config.yaml
n_layer: 15
n_head: 2
norm_eps: 1e-06
init_std_o: 0.0474
init_std_up: 0.0546
optimizer: "adam_hyperball"
beta1: 0.9
schedule: "wsd"
steps: 10898
Each number is 50 + 15 x the weight over its row's rms, rounded and kept within 0 to 99. Layers, rows and columns count from 0. The size before them is the row's rms in percent of the matrix's.

# q: layer 2 attention query, 256x256, rms 0.0383, rows 0-52, columns 192-255
# k: layer 2 attention key, 256x256, rms 0.0382, rows 0-51, columns 192-255
q0 096:54 22 51 76 47 42 53 31 35 58 50 65 69 43 29 88 36 47 62 61 46 53 37 53 35 45 80 49 39 34 40 38 42 60 29 59 40 44 55 35 49 42 51 38 55 41 75 60 31 47 73 31 30 24 61 65 57 52 78 41 60 60 30 14
k0 161:55 69 46 72 31 30 49 39 13 47 44 43 44 60 38 63 34 53 31 61 78 66 21 53 53 54 74 67 18 22 36 41 49 39 38 20 43 40 44 35 41 56 24 48 58 20 63 33 54 41 44 42 39 65 31 73 43 34 65 36 47 50 44 43
q1 134:47 52 64 10 73 57 70 69 68 45 62 59 45 54 49 57 84 59 60 68 38 33 65 62 54 28 45 57 82 69 50 57 58 46 71 67 54 58 53 58 53 34 68 71 41 80 16 66 45 74 50 74 68 48 61 36 72 53 38 45 57 58 53 76
k1 091:29 32 44 47 46 73 75 48 39 53 41 32 49 62 58 41 40 52 59 26 46 67 83 41 54 40 50 42 58 52 66 38 36 63 12 42 42 51 54 50 58 63 89 38 42 27 54 50 29 54 49 39 17 28 43 46 63 65 49 51 74 34 60 15
q2 133:28 65 65 32 54 64 53 71 59 38 54 44 45 33 78 42 62 52 54 49 33 52 58 55 52 27 37 35 81 85 42 54 41 52 74 57 56 64 67 72 44 34 67 70 53 68 30 54 58 68 29 73 55 48 42 35 50 54 25 45 63 52 69 70
k2 098:61 32 51 43 73 75 54 71 80 52 80 41 62 41 54 26 60 46 48 25 27 69 82 47 39 46 50 28 70 60 37 31 64 66 59 67 56 72 51 71 68 48 72 32 67 39 45 49 48 48 64 43 34 45 50 39 64 53 39 71 61 43 61 21
q3 081:55 68 49 41 44 22 50 65 63 38 53 38 51 80 58 22 54 60 37 30 49 58 30 67 44 70 50 35 60 57 45 73 75 44 77 24 53 54 54 54 33 43 58 63 54 37 53 68 57 54 29 31 48 71 27 64 47 55 41 61 46 54 91 63
k3 127:46 32 63 26 59 72 29 66 82 49 43 44 58 45 41 29 57 28 45 37 27 35 58 50 68 39 25 56 77 76 40 53 46 65 60 67 68 60 48 74 62 43 64 53 42 65 37 61 56 47 47 64 39 44 58 46 42 49 49 65 42 39 61 64
q4 098:59 38 59 76 39 27 57 24 12 58 44 48 60 42 55 68 39 37 61 47 60 61 57 63 50 73 84 46 36 27 56 56 59 75 19 53 33 54 44 10 51 42 16 42 70 38 66 36 49 23 91 30 45 54 58 58 37 40 56 54 33 64 42 22
k4 135:53 56 52 49 35 48 63 29 27 53 62 75 30 47 34 60 18 70 38 78 76 67 09 41 49 63 59 61 36 35 37 47 23 46 48 39 42 46 57 46 30 55 55 35 43 38 61 38 57 20 65 52 37 50 32 75 43 36 74 36 36 54 39 44
q5 101:49 35 80 25 55 50 43 70 62 53 39 59 57 43 55 45 80 42 55 67 39 33 62 24 63 44 47 60 82 75 36 33 52 31 39 61 81 67 45 63 57 34 51 74 49 63 38 67 37 80 52 67 39 42 67 32 62 48 46 41 59 45 25 35
k5 087:27 49 51 42 61 88 71 42 02 39 37 60 60 36 50 54 56 46 47 34 73 49 60 74 33 60 61 25 33 35 69 49 40 85 37 54 31 47 56 43 55 68 55 43 64 43 81 54 44 41 67 44 31 18 44 48 48 61 51 63 34 53 48 29
q6 113:33 60 64 20 59 61 57 79 55 32 60 59 40 67 72 35 77 51 58 65 59 42 41 59 62 42 29 58 87 69 30 41 50 44 55 69 65 68 77 78 45 29 69 67 54 77 43 53 49 62 39 69 54 67 46 32 51 69 40 46 55 56 56 70
k6 115:55 30 50 43 74 61 44 64 75 33 56 37 60 36 53 35 58 50 64 08 18 35 98 64 47 55 23 42 63 66 47 38 51 65 56 54 50 53 57 65 73 39 60 50 60 52 41 57 32 51 55 50 42 45 54 41 60 60 40 67 44 35 57 39
q7 091:44 63 37 66 45 40 51 47 32 23 36 54 36 50 17 45 23 41 49 16 52 27 58 49 61 48 56 42 29 38 49 48 29 57 89 22 39 43 50 21 37 54 59 46 51 29 69 68 54 26 26 13 28 56 48 61 38 52 43 73 47 46 91 55
k7 087:33 42 41 42 79 55 24 62 56 45 58 23 38 59 42 34 58 32 53 26 45 48 54 55 87 52 40 56 84 59 49 42 48 62 37 75 78 48 63 89 72 54 59 52 00 45 33 24 62 54 31 37 54 44 65 48 49 63 49 59 50 58 52 36
q8 106:20 37 74 33 52 45 59 48 67 69 73 51 54 62 70 32 61 54 55 63 47 51 69 52 60 27 25 42 70 61 32 60 68 54 44 61 57 67 53 63 67 44 69 43 57 70 42 55 42 64 33 78 60 30 71 33 42 40 40 37 41 31 64 54
k8 109:57 51 32 45 56 67 48 86 75 49 29 43 48 18 69 46 65 51 69 30 23 50 61 48 39 38 53 40 65 66 53 50 51 69 48 57 71 63 46 77 50 32 30 40 49 42 35 62 31 72 61 43 52 43 64 22 47 36 47 39 58 35 58 34
q9 102:44 73 68 43 31 63 30 72 55 29 64 59 36 73 45 19 77 60 33 52 64 51 31 50 50 44 44 51 52 59 68 73 55 47 67 74 53 55 48 50 46 33 75 62 55 53 42 61 46 60 19 39 60 46 52 49 51 61 50 50 51 54 42 55
k9 106:47 53 51 32 50 35 39 59 55 60 61 29 60 52 34 31 69 29 42 32 27 40 48 58 53 47 16 52 65 60 65 34 60 68 67 41 81 50 43 50 44 39 41 47 59 77 46 47 66 51 37 47 43 36 57 38 60 62 63 60 55 39 75 34
q10 104:50 38 33 78 53 30 20 41 42 54 41 55 59 27 51 57 41 49 45 31 62 75 73 42 22 82 48 39 28 27 42 51 56 47 51 41 58 25 40 37 66 48 26 22 52 34 43 19 58 29 53 37 77 55 45 64 56 60 55 63 15 59 54 40
k10 123:53 56 36 67 39 34 62 52 36 56 65 64 49 61 54 59 43 49 41 68 87 51 11 30 38 43 61 56 34 33 57 54 53 22 57 32 29 30 44 22 24 65 24 57 65 55 61 54 47 49 48 44 52 68 41 69 37 48 76 46 48 61 39 58
q11 095:29 45 68 33 61 79 42 71 57 55 56 69 46 41 70 75 57 45 50 65 25 46 70 33 71 37 13 39 72 49 40 53 57 68 16 72 76 67 60 63 64 42 40 47 42 79 28 22 50 54 66 94 45 60 45 33 47 39 62 44 55 65 29 39
k11 091:50 64 37 84 52 23 52 51 89 38 48 58 55 25 75 42 46 71 92 45 60 51 47 48 12 41 55 61 26 57 47 68 26 40 65 51 57 32 65 53 61 31 42 39 66 26 48 29 11 39 62 44 61 61 35 49 67 23 44 64 43 31 70 33
q12 106:50 25 79 71 54 50 59 21 29 42 42 52 35 51 63 26 56 36 63 58 66 63 38 72 63 52 32 34 34 38 45 77 88 62 31 62 66 36 58 31 55 60 42 61 61 41 57 46 66 34 59 52 71 42 40 36 35 54 73 78 57 40 49 60
k12 107:56 60 47 40 47 38 34 38 40 32 44 40 46 58 41 58 31 65 31 59 41 51 28 50 46 62 32 45 32 38 82 57 61 62 55 38 81 54 63 59 50 32 20 48 65 21 39 51 27 56 55 42 38 62 54 71 59 40 58 34 84 51 40 42
q13 102:55 35 65 49 64 43 61 44 58 55 34 49 48 52 48 64 37 29 35 76 59 31 63 47 67 72 53 48 52 58 37 58 41 67 68 52 34 80 38 37 44 48 73 60 39 35 48 54 81 42 55 27 27 41 55 75 53 47 50 68 28 43 76 33
k13 107:37 58 63 41 81 56 36 36 46 48 35 66 49 55 52 61 71 12 51 38 50 44 37 82 72 59 59 14 28 42 46 22 65 57 27 62 63 53 42 62 66 70 64 46 27 50 49 50 31 48 52 52 17 40 27 28 54 41 43 46 42 63 69 52
q14 107:52 28 60 47 43 54 44 64 48 50 44 63 49 64 12 52 32 45 36 68 41 62 44 57 63 58 65 82 67 38 59 44 36 72 28 80 57 34 47 47 39 58 26 42 62 56 43 72 59 09 62 40 49 38 46 40 50 54 50 39 24 38 46 42
k14 107:39 98 79 76 38 53 49 44 36 38 58 57 41 26 74 58 32 42 44 66 61 34 56 71 36 65 31 50 33 35 59 36 40 16 61 52 28 50 78 48 62 70 51 33 43 44 63 18 35 51 39 65 60 72 40 28 38 61 62 29 43 45 64 42
q15 095:54 20 74 56 55 33 52 36 47 22 65 59 79 63 34 29 53 77 47 59 43 53 39 07 48 09 65 44 69 51 46 59 58 40 41 72 58 51 36 28 50 45 45 52 63 63 53 57 43 36 45 56 76 30 34 32 40 34 34 53 41 41 27 57
k15 106:39 94 62 51 75 45 63 57 54 77 47 70 57 73 52 71 38 21 36 44 35 56 47 68 52 40 34 61 48 37 57 52 51 87 56 56 69 26 33 77 53 42 56 40 63 50 55 46 53 48 37 29 32 33 51 35 26 54 54 59 56 56 77 40
q16 092:41 53 16 79 54 39 35 52 39 21 33 39 58 29 30 41 37 52 38 47 50 46 61 29 34 20 49 53 37 45 38 45 32 28 38 45 25 45 60 33 72 66 38 51 36 67 70 31 37 59 46 64 72 56 61 28 63 34 46 45 55 42 62 31
k16 092:87 49 28 53 34 46 58 77 44 67 55 68 35 70 63 88 42 77 33 53 68 70 22 36 38 63 67 69 43 39 53 36 34 69 41 51 41 33 63 50 52 49 46 40 70 27 66 66 31 55 82 61 54 65 13 55 56 41 45 66 55 56 27 68
q17 102:57 36 70 26 57 51 54 59 58 47 82 91 62 52 56 62 45 62 68 43 33 38 55 54 59 54 07 29 43 81 40 59 61 66 36 37 61 61 58 64 75 32 40 38 46 70 21 24 56 44 49 70 34 24 57 36 45 61 64 52 68 51 33 47
k17 111:48 38 44 52 68 43 32 51 76 47 38 33 46 41 43 16 80 34 78 65 39 50 63 82 33 23 42 61 62 63 50 56 57 40 48 54 63 83 58 73 39 36 70 64 59 46 42 62 53 34 45 44 70 56 33 36 55 52 34 37 52 28 54 54
q18 108:60 85 25 77 36 25 36 31 61 13 47 37 60 50 53 48 41 59 47 07 50 72 62 58 19 47 78 50 39 14 75 66 58 36 64 42 38 49 59 31 28 47 44 40 33 26 64 48 65 42 49 35 65 50 41 68 41 61 85 55 40 26 44 59
k18 112:64 42 43 49 30 26 60 42 30 48 66 74 43 64 16 46 50 48 28 39 65 53 31 39 31 46 70 39 38 46 44 79 25 45 71 45 63 28 60 35 24 52 40 24 79 55 60 60 59 37 36 35 57 51 58 60 59 53 42 52 43 65 52 65
q19 094:49 44 15 69 64 57 61 45 28 73 47 46 67 33 29 38 28 52 54 52 50 62 54 63 44 90 49 51 44 35 43 50 26 57 00 51 33 50 58 31 65 54 53 35 41 65 45 39 76 65 44 66 43 70 44 60 61 53 84 46 36 60 49 51
k19 092:41 45 74 54 35 29 59 58 35 43 49 62 32 42 47 73 51 54 54 57 62 55 46 55 25 46 85 37 27 44 39 28 34 29 50 42 30 52 68 51 40 53 42 28 56 44 65 65 45 69 87 36 48 76 61 61 65 46 58 44 26 61 43 71
q20 102:68 23 76 61 73 45 58 64 64 78 57 77 64 47 73 60 67 21 28 66 47 46 56 66 48 54 49 72 76 42 32 57 68 62 22 57 69 79 47 48 64 47 52 50 39 60 48 56 54 59 63 56 40 42 58 62 34 46 43 61 40 54 49 33
k20 101:31 70 53 13 47 48 46 28 58 43 38 56 30 49 61 60 80 53 53 51 55 00 49 58 71 48 55 51 43 38 31 72 76 31 48 41 38 69 49 73 40 69 56 46 53 39 46 36 41 30 52 24 35 35 45 52 56 57 67 52 28 50 66 33
q21 106:58 42 61 61 58 49 92 60 47 27 66 51 44 29 56 53 73 56 45 51 44 57 21 64 36 44 65 55 62 71 47 53 43 67 63 50 64 67 57 40 64 34 77 54 68 55 55 80 38 69 36 59 32 50 51 39 54 54 28 55 53 36 52 45
k21 111:68 68 53 23 69 57 31 65 46 74 12 58 66 52 43 57 75 44 45 56 39 33 63 77 60 48 52 44 54 70 29 44 57 92 11 60 40 49 59 51 44 37 83 48 17 41 44 47 42 45 51 36 21 44 53 51 29 69 43 64 70 49 34 65
q22 090:00 26 53 54 61 57 50 72 55 49 51 64 67 43 34 72 77 85 73 74 48 83 77 68 60 45 50 49 46 56 34 27 69 53 23 53 60 39 35 70 59 45 30 39 23 38 51 31 58 50 53 56 61 65 54 23 61 54 76 64 52 34 43 45
k22 085:69 37 59 44 39 62 56 70 63 25 57 14 54 07 45 66 46 61 64 30 55 32 66 36 43 56 76 60 75 42 55 43 45 33 40 61 55 51 84 37 56 54 73 58 61 53 45 32 43 43 44 34 52 36 48 47 39 76 40 40 52 45 75 43
q23 101:03 54 62 25 67 26 67 47 45 51 77 42 48 52 45 77 89 47 59 77 29 60 50 66 76 52 36 63 71 80 33 44 71 56 27 37 77 61 53 61 51 45 48 48 30 46 61 51 74 73 31 67 53 46 60 60 50 53 51 54 76 42 25 84
k23 104:28 41 51 39 79 66 50 53 64 31 47 22 53 44 46 30 70 45 58 36 32 60 87 67 44 48 46 30 66 47 44 37 56 45 52 54 57 80 43 66 32 50 48 59 45 56 54 46 38 49 49 37 63 22 60 30 53 49 47 62 60 40 56 38
q24 100:64 39 45 50 84 39 76 39 49 38 68 73 32 60 62 57 60 41 41 51 58 47 40 47 60 49 57 60 62 54 52 60 52 54 61 35 70 58 44 64 59 44 76 78 51 26 55 77 43 48 43 55 25 25 65 47 55 53 32 48 45 55 31 34
k24 101:54 36 48 55 73 42 41 73 61 54 51 54 70 39 34 52 45 23 41 70 32 31 46 50 52 44 40 64 55 81 66 62 53 57 51 62 57 50 55 64 55 36 65 42 30 49 50 68 58 62 39 44 22 25 68 47 58 66 52 36 74 27 42 49
q25 103:54 48 50 39 29 40 47 68 51 37 42 50 46 46 38 39 39 61 63 33 62 81 59 51 51 53 64 67 56 55 60 34 48 62 47 62 90 38 35 25 54 65 49 85 62 32 59 51 34 31 50 30 44 57 42 72 44 33 64 65 18 46 29 77
k25 107:48 63 73 47 70 43 57 46 19 69 70 70 50 50 56 47 27 29 29 43 71 48 41 22 37 49 29 31 26 15 75 70 26 32 62 24 44 30 47 42 67 68 62 28 90 56 71 53 53 70 57 39 40 37 44 63 52 57 40 24 59 56 20 58
q26 113:74 71 63 35 53 67 95 69 72 59 61 66 32 45 75 55 42 39 62 65 55 44 33 64 68 50 27 44 63 68 53 66 53 28 57 53 55 51 40 61 54 49 67 81 60 34 29 54 78 59 33 40 38 16 25 67 50 63 40 45 37 54 40 37
k26 103:40 32 77 49 41 36 38 63 69 39 39 30 61 57 69 25 56 40 46 40 31 43 62 50 30 50 30 41 60 80 53 60 55 31 60 68 40 58 40 47 66 73 78 60 42 94 50 53 32 46 25 61 59 65 60 37 64 60 11 45 44 76 61 51
q27 106:42 73 44 57 55 39 52 33 14 22 40 61 57 42 24 59 65 54 58 25 53 55 53 69 72 41 63 58 79 33 57 56 65 71 36 22 43 56 59 03 43 45 60 31 63 30 48 59 53 45 50 06 58 22 68 60 40 38 39 58 41 43 68 78
k27 094:48 58 43 43 31 61 42 51 48 42 59 62 36 66 36 69 51 53 32 55 49 20 35 37 45 54 62 43 54 44 29 76 63 68 35 66 69 36 29 57 29 78 47 26 51 42 52 46 53 44 40 41 37 33 55 81 31 56 66 49 91 29 45 58
q28 090:29 59 55 52 53 48 26 70 65 53 40 33 47 61 65 57 71 41 64 65 33 21 41 56 33 32 53 50 23 40 42 56 60 30 23 56 27 26 64 58 19 50 43 99 59 50 47 65 20 66 69 63 63 62 42 61 55 35 57 08 70 45 50 47
k28 097:49 55 34 48 44 48 37 52 66 50 35 16 53 42 60 41 47 72 11 40 24 43 67 39 42 61 37 55 64 53 53 52 45 38 49 62 38 73 53 55 61 43 70 37 64 77 64 48 45 58 62 51 64 34 33 33 56 52 52 74 50 55 69 13
q29 108:67 37 48 54 60 53 42 50 86 47 58 50 75 53 44 40 75 27 43 58 43 47 53 38 60 43 31 64 20 55 42 34 33 42 42 49 35 64 54 52 58 55 54 69 57 24 60 65 60 37 58 73 46 39 40 58 61 49 54 40 38 83 28 70
k29 101:34 61 57 64 70 37 28 42 54 46 28 32 48 40 46 49 50 47 54 46 51 20 56 64 42 46 47 72 81 71 39 51 63 24 31 47 42 49 60 41 61 24 74 52 81 41 38 76 52 30 52 38 44 53 26 35 46 63 40 19 51 11 75 45
q30 101:61 34 71 62 63 43 52 19 58 43 26 55 46 17 30 46 27 49 76 31 42 83 50 40 47 57 45 38 35 76 33 42 34 69 68 34 39 68 44 54 59 53 38 62 59 24 71 54 40 33 60 36 62 58 65 15 45 45 55 36 28 31 62 51
k30 092:47 66 60 57 49 34 63 67 46 63 64 38 49 67 66 59 49 51 46 46 62 37 52 59 24 43 56 34 53 19 77 73 79 36 45 56 63 25 33 56 65 47 44 33 26 52 55 51 55 36 54 49 21 42 32 08 42 78 54 51 41 59 41 46
q31 096:58 83 29 21 31 37 55 50 61 59 35 85 54 68 25 72 44 46 61 20 42 52 34 55 74 56 48 46 32 63 27 59 38 55 40 62 32 41 56 46 61 60 76 52 34 60 47 77 57 51 42 82 46 34 46 50 45 23 44 48 42 69 46 29
k31 104:35 47 80 52 64 44 35 64 48 39 39 40 51 62 66 10 46 70 42 73 71 76 61 59 63 42 38 31 43 88 31 71 57 42 40 41 52 51 33 71 50 50 38 70 67 60 39 44 60 20 38 60 76 58 48 24 44 75 36 65 41 25 51 38
q32 108:32 58 40 39 97 46 60 63 29 65 55 43 53 39 39 55 36 28 57 43 60 66 27 45 74 53 69 53 39 39 54 62 50 60 80 63 35 67 54 39 42 52 70 43 29 50 10 64 27 35 87 58 50 41 54 84 39 31 27 25 82 81 35 70
k32 101:38 31 56 45 71 70 54 28 26 62 55 53 35 57 54 30 63 74 38 67 39 44 63 57 46 82 50 45 49 44 46 58 42 71 55 52 43 54 58 29 52 54 31 36 50 56 61 32 43 73 59 76 67 68 43 36 18 45 41 60 49 38 63 31
q33 101:95 60 09 62 47 54 35 33 26 55 44 80 59 45 42 68 44 53 58 32 80 43 50 48 50 59 53 66 49 42 53 49 43 31 42 38 36 46 12 34 54 32 59 87 44 47 55 53 40 64 47 36 79 36 57 52 39 48 62 43 42 70 49 58
k33 095:62 34 49 40 61 49 45 73 30 34 52 46 52 64 43 70 34 45 46 77 61 74 18 45 39 45 56 57 37 46 59 33 42 44 33 36 27 69 36 49 40 51 59 50 47 33 22 67 85 46 63 52 50 30 45 61 85 58 55 57 53 55 31 58
q34 101:60 39 54 48 70 59 72 58 52 35 68 51 30 48 80 36 58 45 52 74 42 41 39 63 31 28 45 32 42 71 24 46 56 33 73 51 52 68 68 67 65 37 60 38 62 78 49 38 28 54 62 68 62 36 38 76 43 61 53 54 60 48 42 25
k34 106:46 39 54 46 57 76 67 53 99 71 78 36 59 46 63 52 37 41 44 33 41 38 72 44 78 31 18 59 43 41 45 24 49 41 70 50 53 63 45 49 71 48 63 52 61 50 37 67 51 48 75 53 49 21 46 45 62 63 35 71 43 64 45 55
q35 099:57 34 49 29 26 42 53 67 29 72 66 97 65 48 59 33 43 43 53 71 44 32 46 45 74 36 82 37 57 40 64 75 60 57 83 57 39 35 43 51 54 10 43 47 63 71 58 82 25 50 49 67 52 07 46 42 59 31 31 05 38 47 70 62
k35 095:61 72 38 66 73 73 56 53 54 37 62 35 29 74 63 73 76 49 32 52 41 47 58 72 37 63 48 55 32 51 30 44 61 44 23 35 64 64 60 75 49 26 37 31 55 39 59 20 44 50 15 38 39 31 37 28 37 65 52 30 62 38 56 30
q36 107:38 49 76 34 45 25 73 63 60 38 83 72 47 44 54 44 62 52 45 84 48 57 29 50 59 26 38 66 59 95 32 44 60 35 43 47 48 40 38 71 59 48 45 46 60 61 41 65 64 41 21 37 33 24 64 37 77 48 44 51 33 47 30 55
k36 101:34 65 29 44 49 32 45 74 57 42 31 21 34 74 63 41 55 61 40 44 27 54 72 61 44 60 23 69 65 49 32 55 57 49 41 62 66 63 54 74 63 63 63 45 63 53 31 61 63 71 43 25 87 50 70 31 48 50 23 39 70 34 68 53
q37 102:70 43 42 53 35 66 50 47 54 32 31 24 53 74 52 60 41 77 34 51 67 47 56 46 37 43 73 50 40 47 59 59 42 35 78 31 50 50 11 37 54 41 62 74 57 54 76 55 52 30 31 44 28 68 53 35 35 11 19 68 43 46 59 36
k37 099:68 56 32 48 63 37 54 51 39 87 67 75 43 47 36 84 35 38 63 30 46 42 36 52 57 52 78 75 55 40 35 48 42 48 31 61 54 54 59 41 46 39 66 64 38 29 38 78 68 52 33 25 41 53 33 61 59 65 47 63 43 56 53 54
q38 101:43 26 50 33 65 52 72 47 52 68 65 67 35 73 75 56 65 43 49 77 28 55 47 48 42 29 54 67 39 56 54 22 39 49 62 12 30 73 55 34 62 27 60 46 51 63 43 61 60 63 61 95 48 50 46 35 47 43 48 48 48 47 42 60
k38 108:53 44 48 32 77 36 47 59 57 51 51 51 67 36 60 43 63 56 51 54 40 55 45 58 76 48 49 36 85 50 61 47 62 50 21 49 21 46 61 49 67 35 74 79 57 66 45 56 42 43 50 37 54 57 97 44 64 43 62 49 64 27 53 30
q39 098:80 51 50 51 55 31 67 10 65 56 53 37 57 58 35 65 47 14 41 18 73 48 51 52 77 93 45 46 52 52 37 38 16 50 53 46 57 42 70 36 15 80 86 32 42 44 43 54 82 32 62 39 32 59 37 64 50 54 35 54 41 46 56 57
k39 104:45 53 60 55 23 57 48 48 04 62 52 78 35 59 30 24 39 56 49 68 51 65 29 61 62 32 58 50 45 61 70 60 61 69 60 39 45 23 44 28 32 58 31 61 38 46 64 46 33 54 60 52 42 56 60 47 33 47 52 76 66 63 47 53
q40 094:50 48 61 44 44 67 32 70 62 21 43 39 33 19 38 49 56 59 50 73 42 60 57 25 52 47 61 59 82 55 57 30 19 44 73 56 49 33 67 37 75 20 26 56 67 19 41 62 36 77 55 52 65 41 54 63 67 59 65 31 55 72 42 65
k40 098:41 52 44 65 56 26 76 35 75 44 26 38 53 33 78 48 39 65 52 53 22 36 72 33 68 46 35 36 60 58 62 28 13 18 66 37 57 40 71 69 59 52 51 13 68 77 48 73 44 52 43 47 38 35 63 17 63 31 34 61 35 51 50 56
q41 104:33 43 23 65 43 42 50 32 36 19 21 30 51 57 27 38 40 67 68 43 43 52 57 48 43 53 52 46 43 39 72 42 53 39 43 62 28 21 49 44 54 80 41 30 51 52 65 51 57 37 61 35 51 49 57 63 59 48 71 51 35 44 29 50
k41 115:47 65 53 57 39 64 56 32 39 72 41 71 72 56 28 59 30 72 20 46 57 49 37 14 40 55 34 37 44 27 69 63 49 62 59 52 41 37 38 22 53 49 31 53 62 54 55 56 59 49 43 39 71 63 41 16 27 46 63 40 50 63 50 47
q42 108:47 67 62 36 45 44 49 49 37 61 20 82 30 52 08 38 00 44 48 36 62 62 37 51 49 55 90 34 77 41 56 59 49 30 37 54 46 43 41 33 37 45 44 56 82 50 40 58 45 17 51 50 29 52 38 40 40 67 61 38 26 69 63 51
k42 101:40 78 54 58 30 55 45 44 31 59 91 45 46 70 63 65 61 40 33 76 57 50 28 45 33 52 35 45 30 40 55 91 67 68 66 33 66 36 20 57 55 67 39 43 74 45 72 28 67 44 53 41 44 50 41 50 48 31 40 45 66 73 57 68
q43 106:53 54 49 38 54 53 33 41 55 69 41 34 61 36 48 63 63 31 34 63 66 47 42 42 25 60 54 78 58 62 46 39 42 31 21 69 08 62 52 42 57 48 68 63 53 38 54 45 47 47 75 58 60 37 59 79 67 43 66 31 29 51 26 55
k43 109:46 58 30 28 45 53 37 76 42 42 44 48 35 47 68 87 48 69 56 62 31 42 42 61 77 49 22 41 61 41 48 62 52 61 38 45 41 58 46 45 36 42 38 43 82 73 54 67 54 58 47 53 52 76 41 08 46 65 54 46 49 43 80 38
q44 111:37 59 53 45 62 47 55 56 27 38 52 41 51 51 74 49 44 41 33 63 38 39 59 45 45 38 58 48 67 40 43 55 48 26 41 46 74 47 83 55 19 47 38 44 61 99 73 54 33 62 55 60 43 40 52 33 49 20 66 60 47 61 44 47
k44 106:72 32 44 28 63 51 47 46 55 27 50 42 26 52 32 63 62 66 59 29 45 24 68 56 68 54 73 36 59 57 48 26 49 52 20 47 57 73 65 77 44 36 68 40 50 13 42 49 27 36 47 26 48 47 77 42 87 59 40 49 41 67 66 55
q45 104:42 60 56 53 64 38 60 41 56 61 25 52 60 48 37 73 47 26 45 29 55 62 44 57 73 57 32 71 62 46 42 26 33 30 22 60 49 57 37 52 41 82 62 34 39 24 81 59 72 32 74 32 37 94 32 43 48 37 82 61 55 57 38 50
k45 103:38 58 70 58 76 51 47 59 20 45 22 60 45 61 49 29 52 61 43 50 30 43 46 57 49 38 66 34 41 48 44 45 78 55 20 42 57 25 37 86 43 63 61 60 36 62 52 45 34 56 86 50 34 62 64 42 61 54 62 49 49 54 48 36
q46 100:52 45 20 69 42 50 43 43 25 34 31 53 49 61 51 69 31 56 43 57 63 53 56 72 42 46 74 52 57 37 62 56 46 48 71 50 25 27 28 41 12 56 57 37 38 47 88 60 40 34 36 34 61 77 35 43 65 76 39 66 45 44 50 38
k46 095:55 70 33 59 13 63 54 38 40 87 46 68 64 54 52 66 35 49 50 75 81 47 44 62 65 71 65 64 38 56 58 33 42 55 38 72 57 33 52 24 65 45 44 35 39 44 50 54 58 79 51 42 44 46 27 63 35 51 59 51 73 76 42 53
q47 106:72 52 69 50 66 48 64 50 63 39 54 65 52 52 48 44 47 57 62 28 39 36 66 48 59 32 45 52 57 55 22 53 62 74 42 42 42 53 42 58 61 67 41 42 55 36 36 68 92 79 55 48 44 34 56 43 40 83 56 44 71 42 47 47
k47 110:27 24 56 71 55 58 24 34 77 43 51 42 53 41 38 26 45 55 49 33 35 57 72 69 50 44 28 72 68 71 55 59 56 66 66 44 67 64 37 32 50 54 72 54 37 59 53 53 49 38 43 49 38 40 52 58 33 67 54 59 43 63 43 39
q48 097:43 51 36 66 21 68 19 55 75 63 33 78 54 69 52 75 62 38 55 64 57 44 42 37 52 66 35 42 32 57 51 34 41 75 53 46 57 31 56 52 37 29 62 55 29 62 32 81 50 42 72 59 60 87 34 53 56 45 48 52 82 55 71 39
k48 100:46 35 50 41 36 68 30 43 59 48 42 49 47 36 42 19 55 49 67 77 43 89 38 58 71 58 45 38 86 66 53 59 21 25 41 50 46 33 40 62 72 54 53 57 87 48 53 13 63 27 43 64 73 32 44 64 61 35 56 63 39 69 51 48
q49 108:36 43 62 69 27 54 71 49 29 38 49 42 54 46 58 43 50 51 44 45 62 30 69 84 41 07 49 52 43 39 33 67 63 67 37 75 57 49 48 55 54 49 50 54 70 55 47 55 60 56 28 35 64 62 40 42 53 27 56 64 68 49 86 67
k49 105:60 76 28 44 43 50 45 40 82 83 56 60 29 55 50 84 50 58 64 54 52 63 39 36 64 73 69 32 69 44 55 36 48 53 70 81 65 19 60 60 75 66 48 52 46 49 49 55 29 50 66 47 42 51 41 64 36 46 59 39 52 55 26 59
q50 101:67 69 68 39 08 54 50 74 58 69 55 54 70 58 51 48 86 72 48 75 44 55 44 42 52 52 76 70 68 69 56 47 56 40 43 42 48 52 38 56 36 43 50 36 42 45 33 48 53 44 51 44 30 25 32 61 55 56 50 18 51 62 42 45
k50 100:42 56 58 29 63 55 46 54 29 35 44 63 56 32 50 75 64 36 41 36 30 33 67 46 55 50 38 48 62 51 44 91 73 37 57 41 31 62 52 49 45 25 56 70 55 57 58 51 77 66 33 41 62 51 55 63 37 41 39 53 50 29 51 52
q51 111:54 51 59 47 49 61 46 56 54 44 48 53 60 54 62 21 63 28 54 63 43 25 57 28 47 49 43 54 38 62 48 43 30 12 49 71 49 48 48 62 59 71 58 70 54 67 34 64 31 37 41 64 25 34 61 55 63 45 69 52 55 40 42 44
k51 107:20 38 51 44 45 54 56 85 46 35 62 50 70 48 83 52 44 44 49 48 13 73 53 50 57 43 34 74 66 63 53 44 45 34 51 35 49 32 54 67 58 55 54 57 53 49 40 51 99 61 43 76 69 32 55 64 89 38 20 47 39 47 41 40
q52 098:35 46 30 40 40 41 36 74 65 68 51 51 56 39 62 33 54 48 46 54 50 38 32 56 41 47 46 54 36 31 44 75 42 46 23 47 43 38 54 51 56 45 65 58 58 90 36 24 48 45 44 82 39 58 69 57 43 35 61 35 58 76 30 29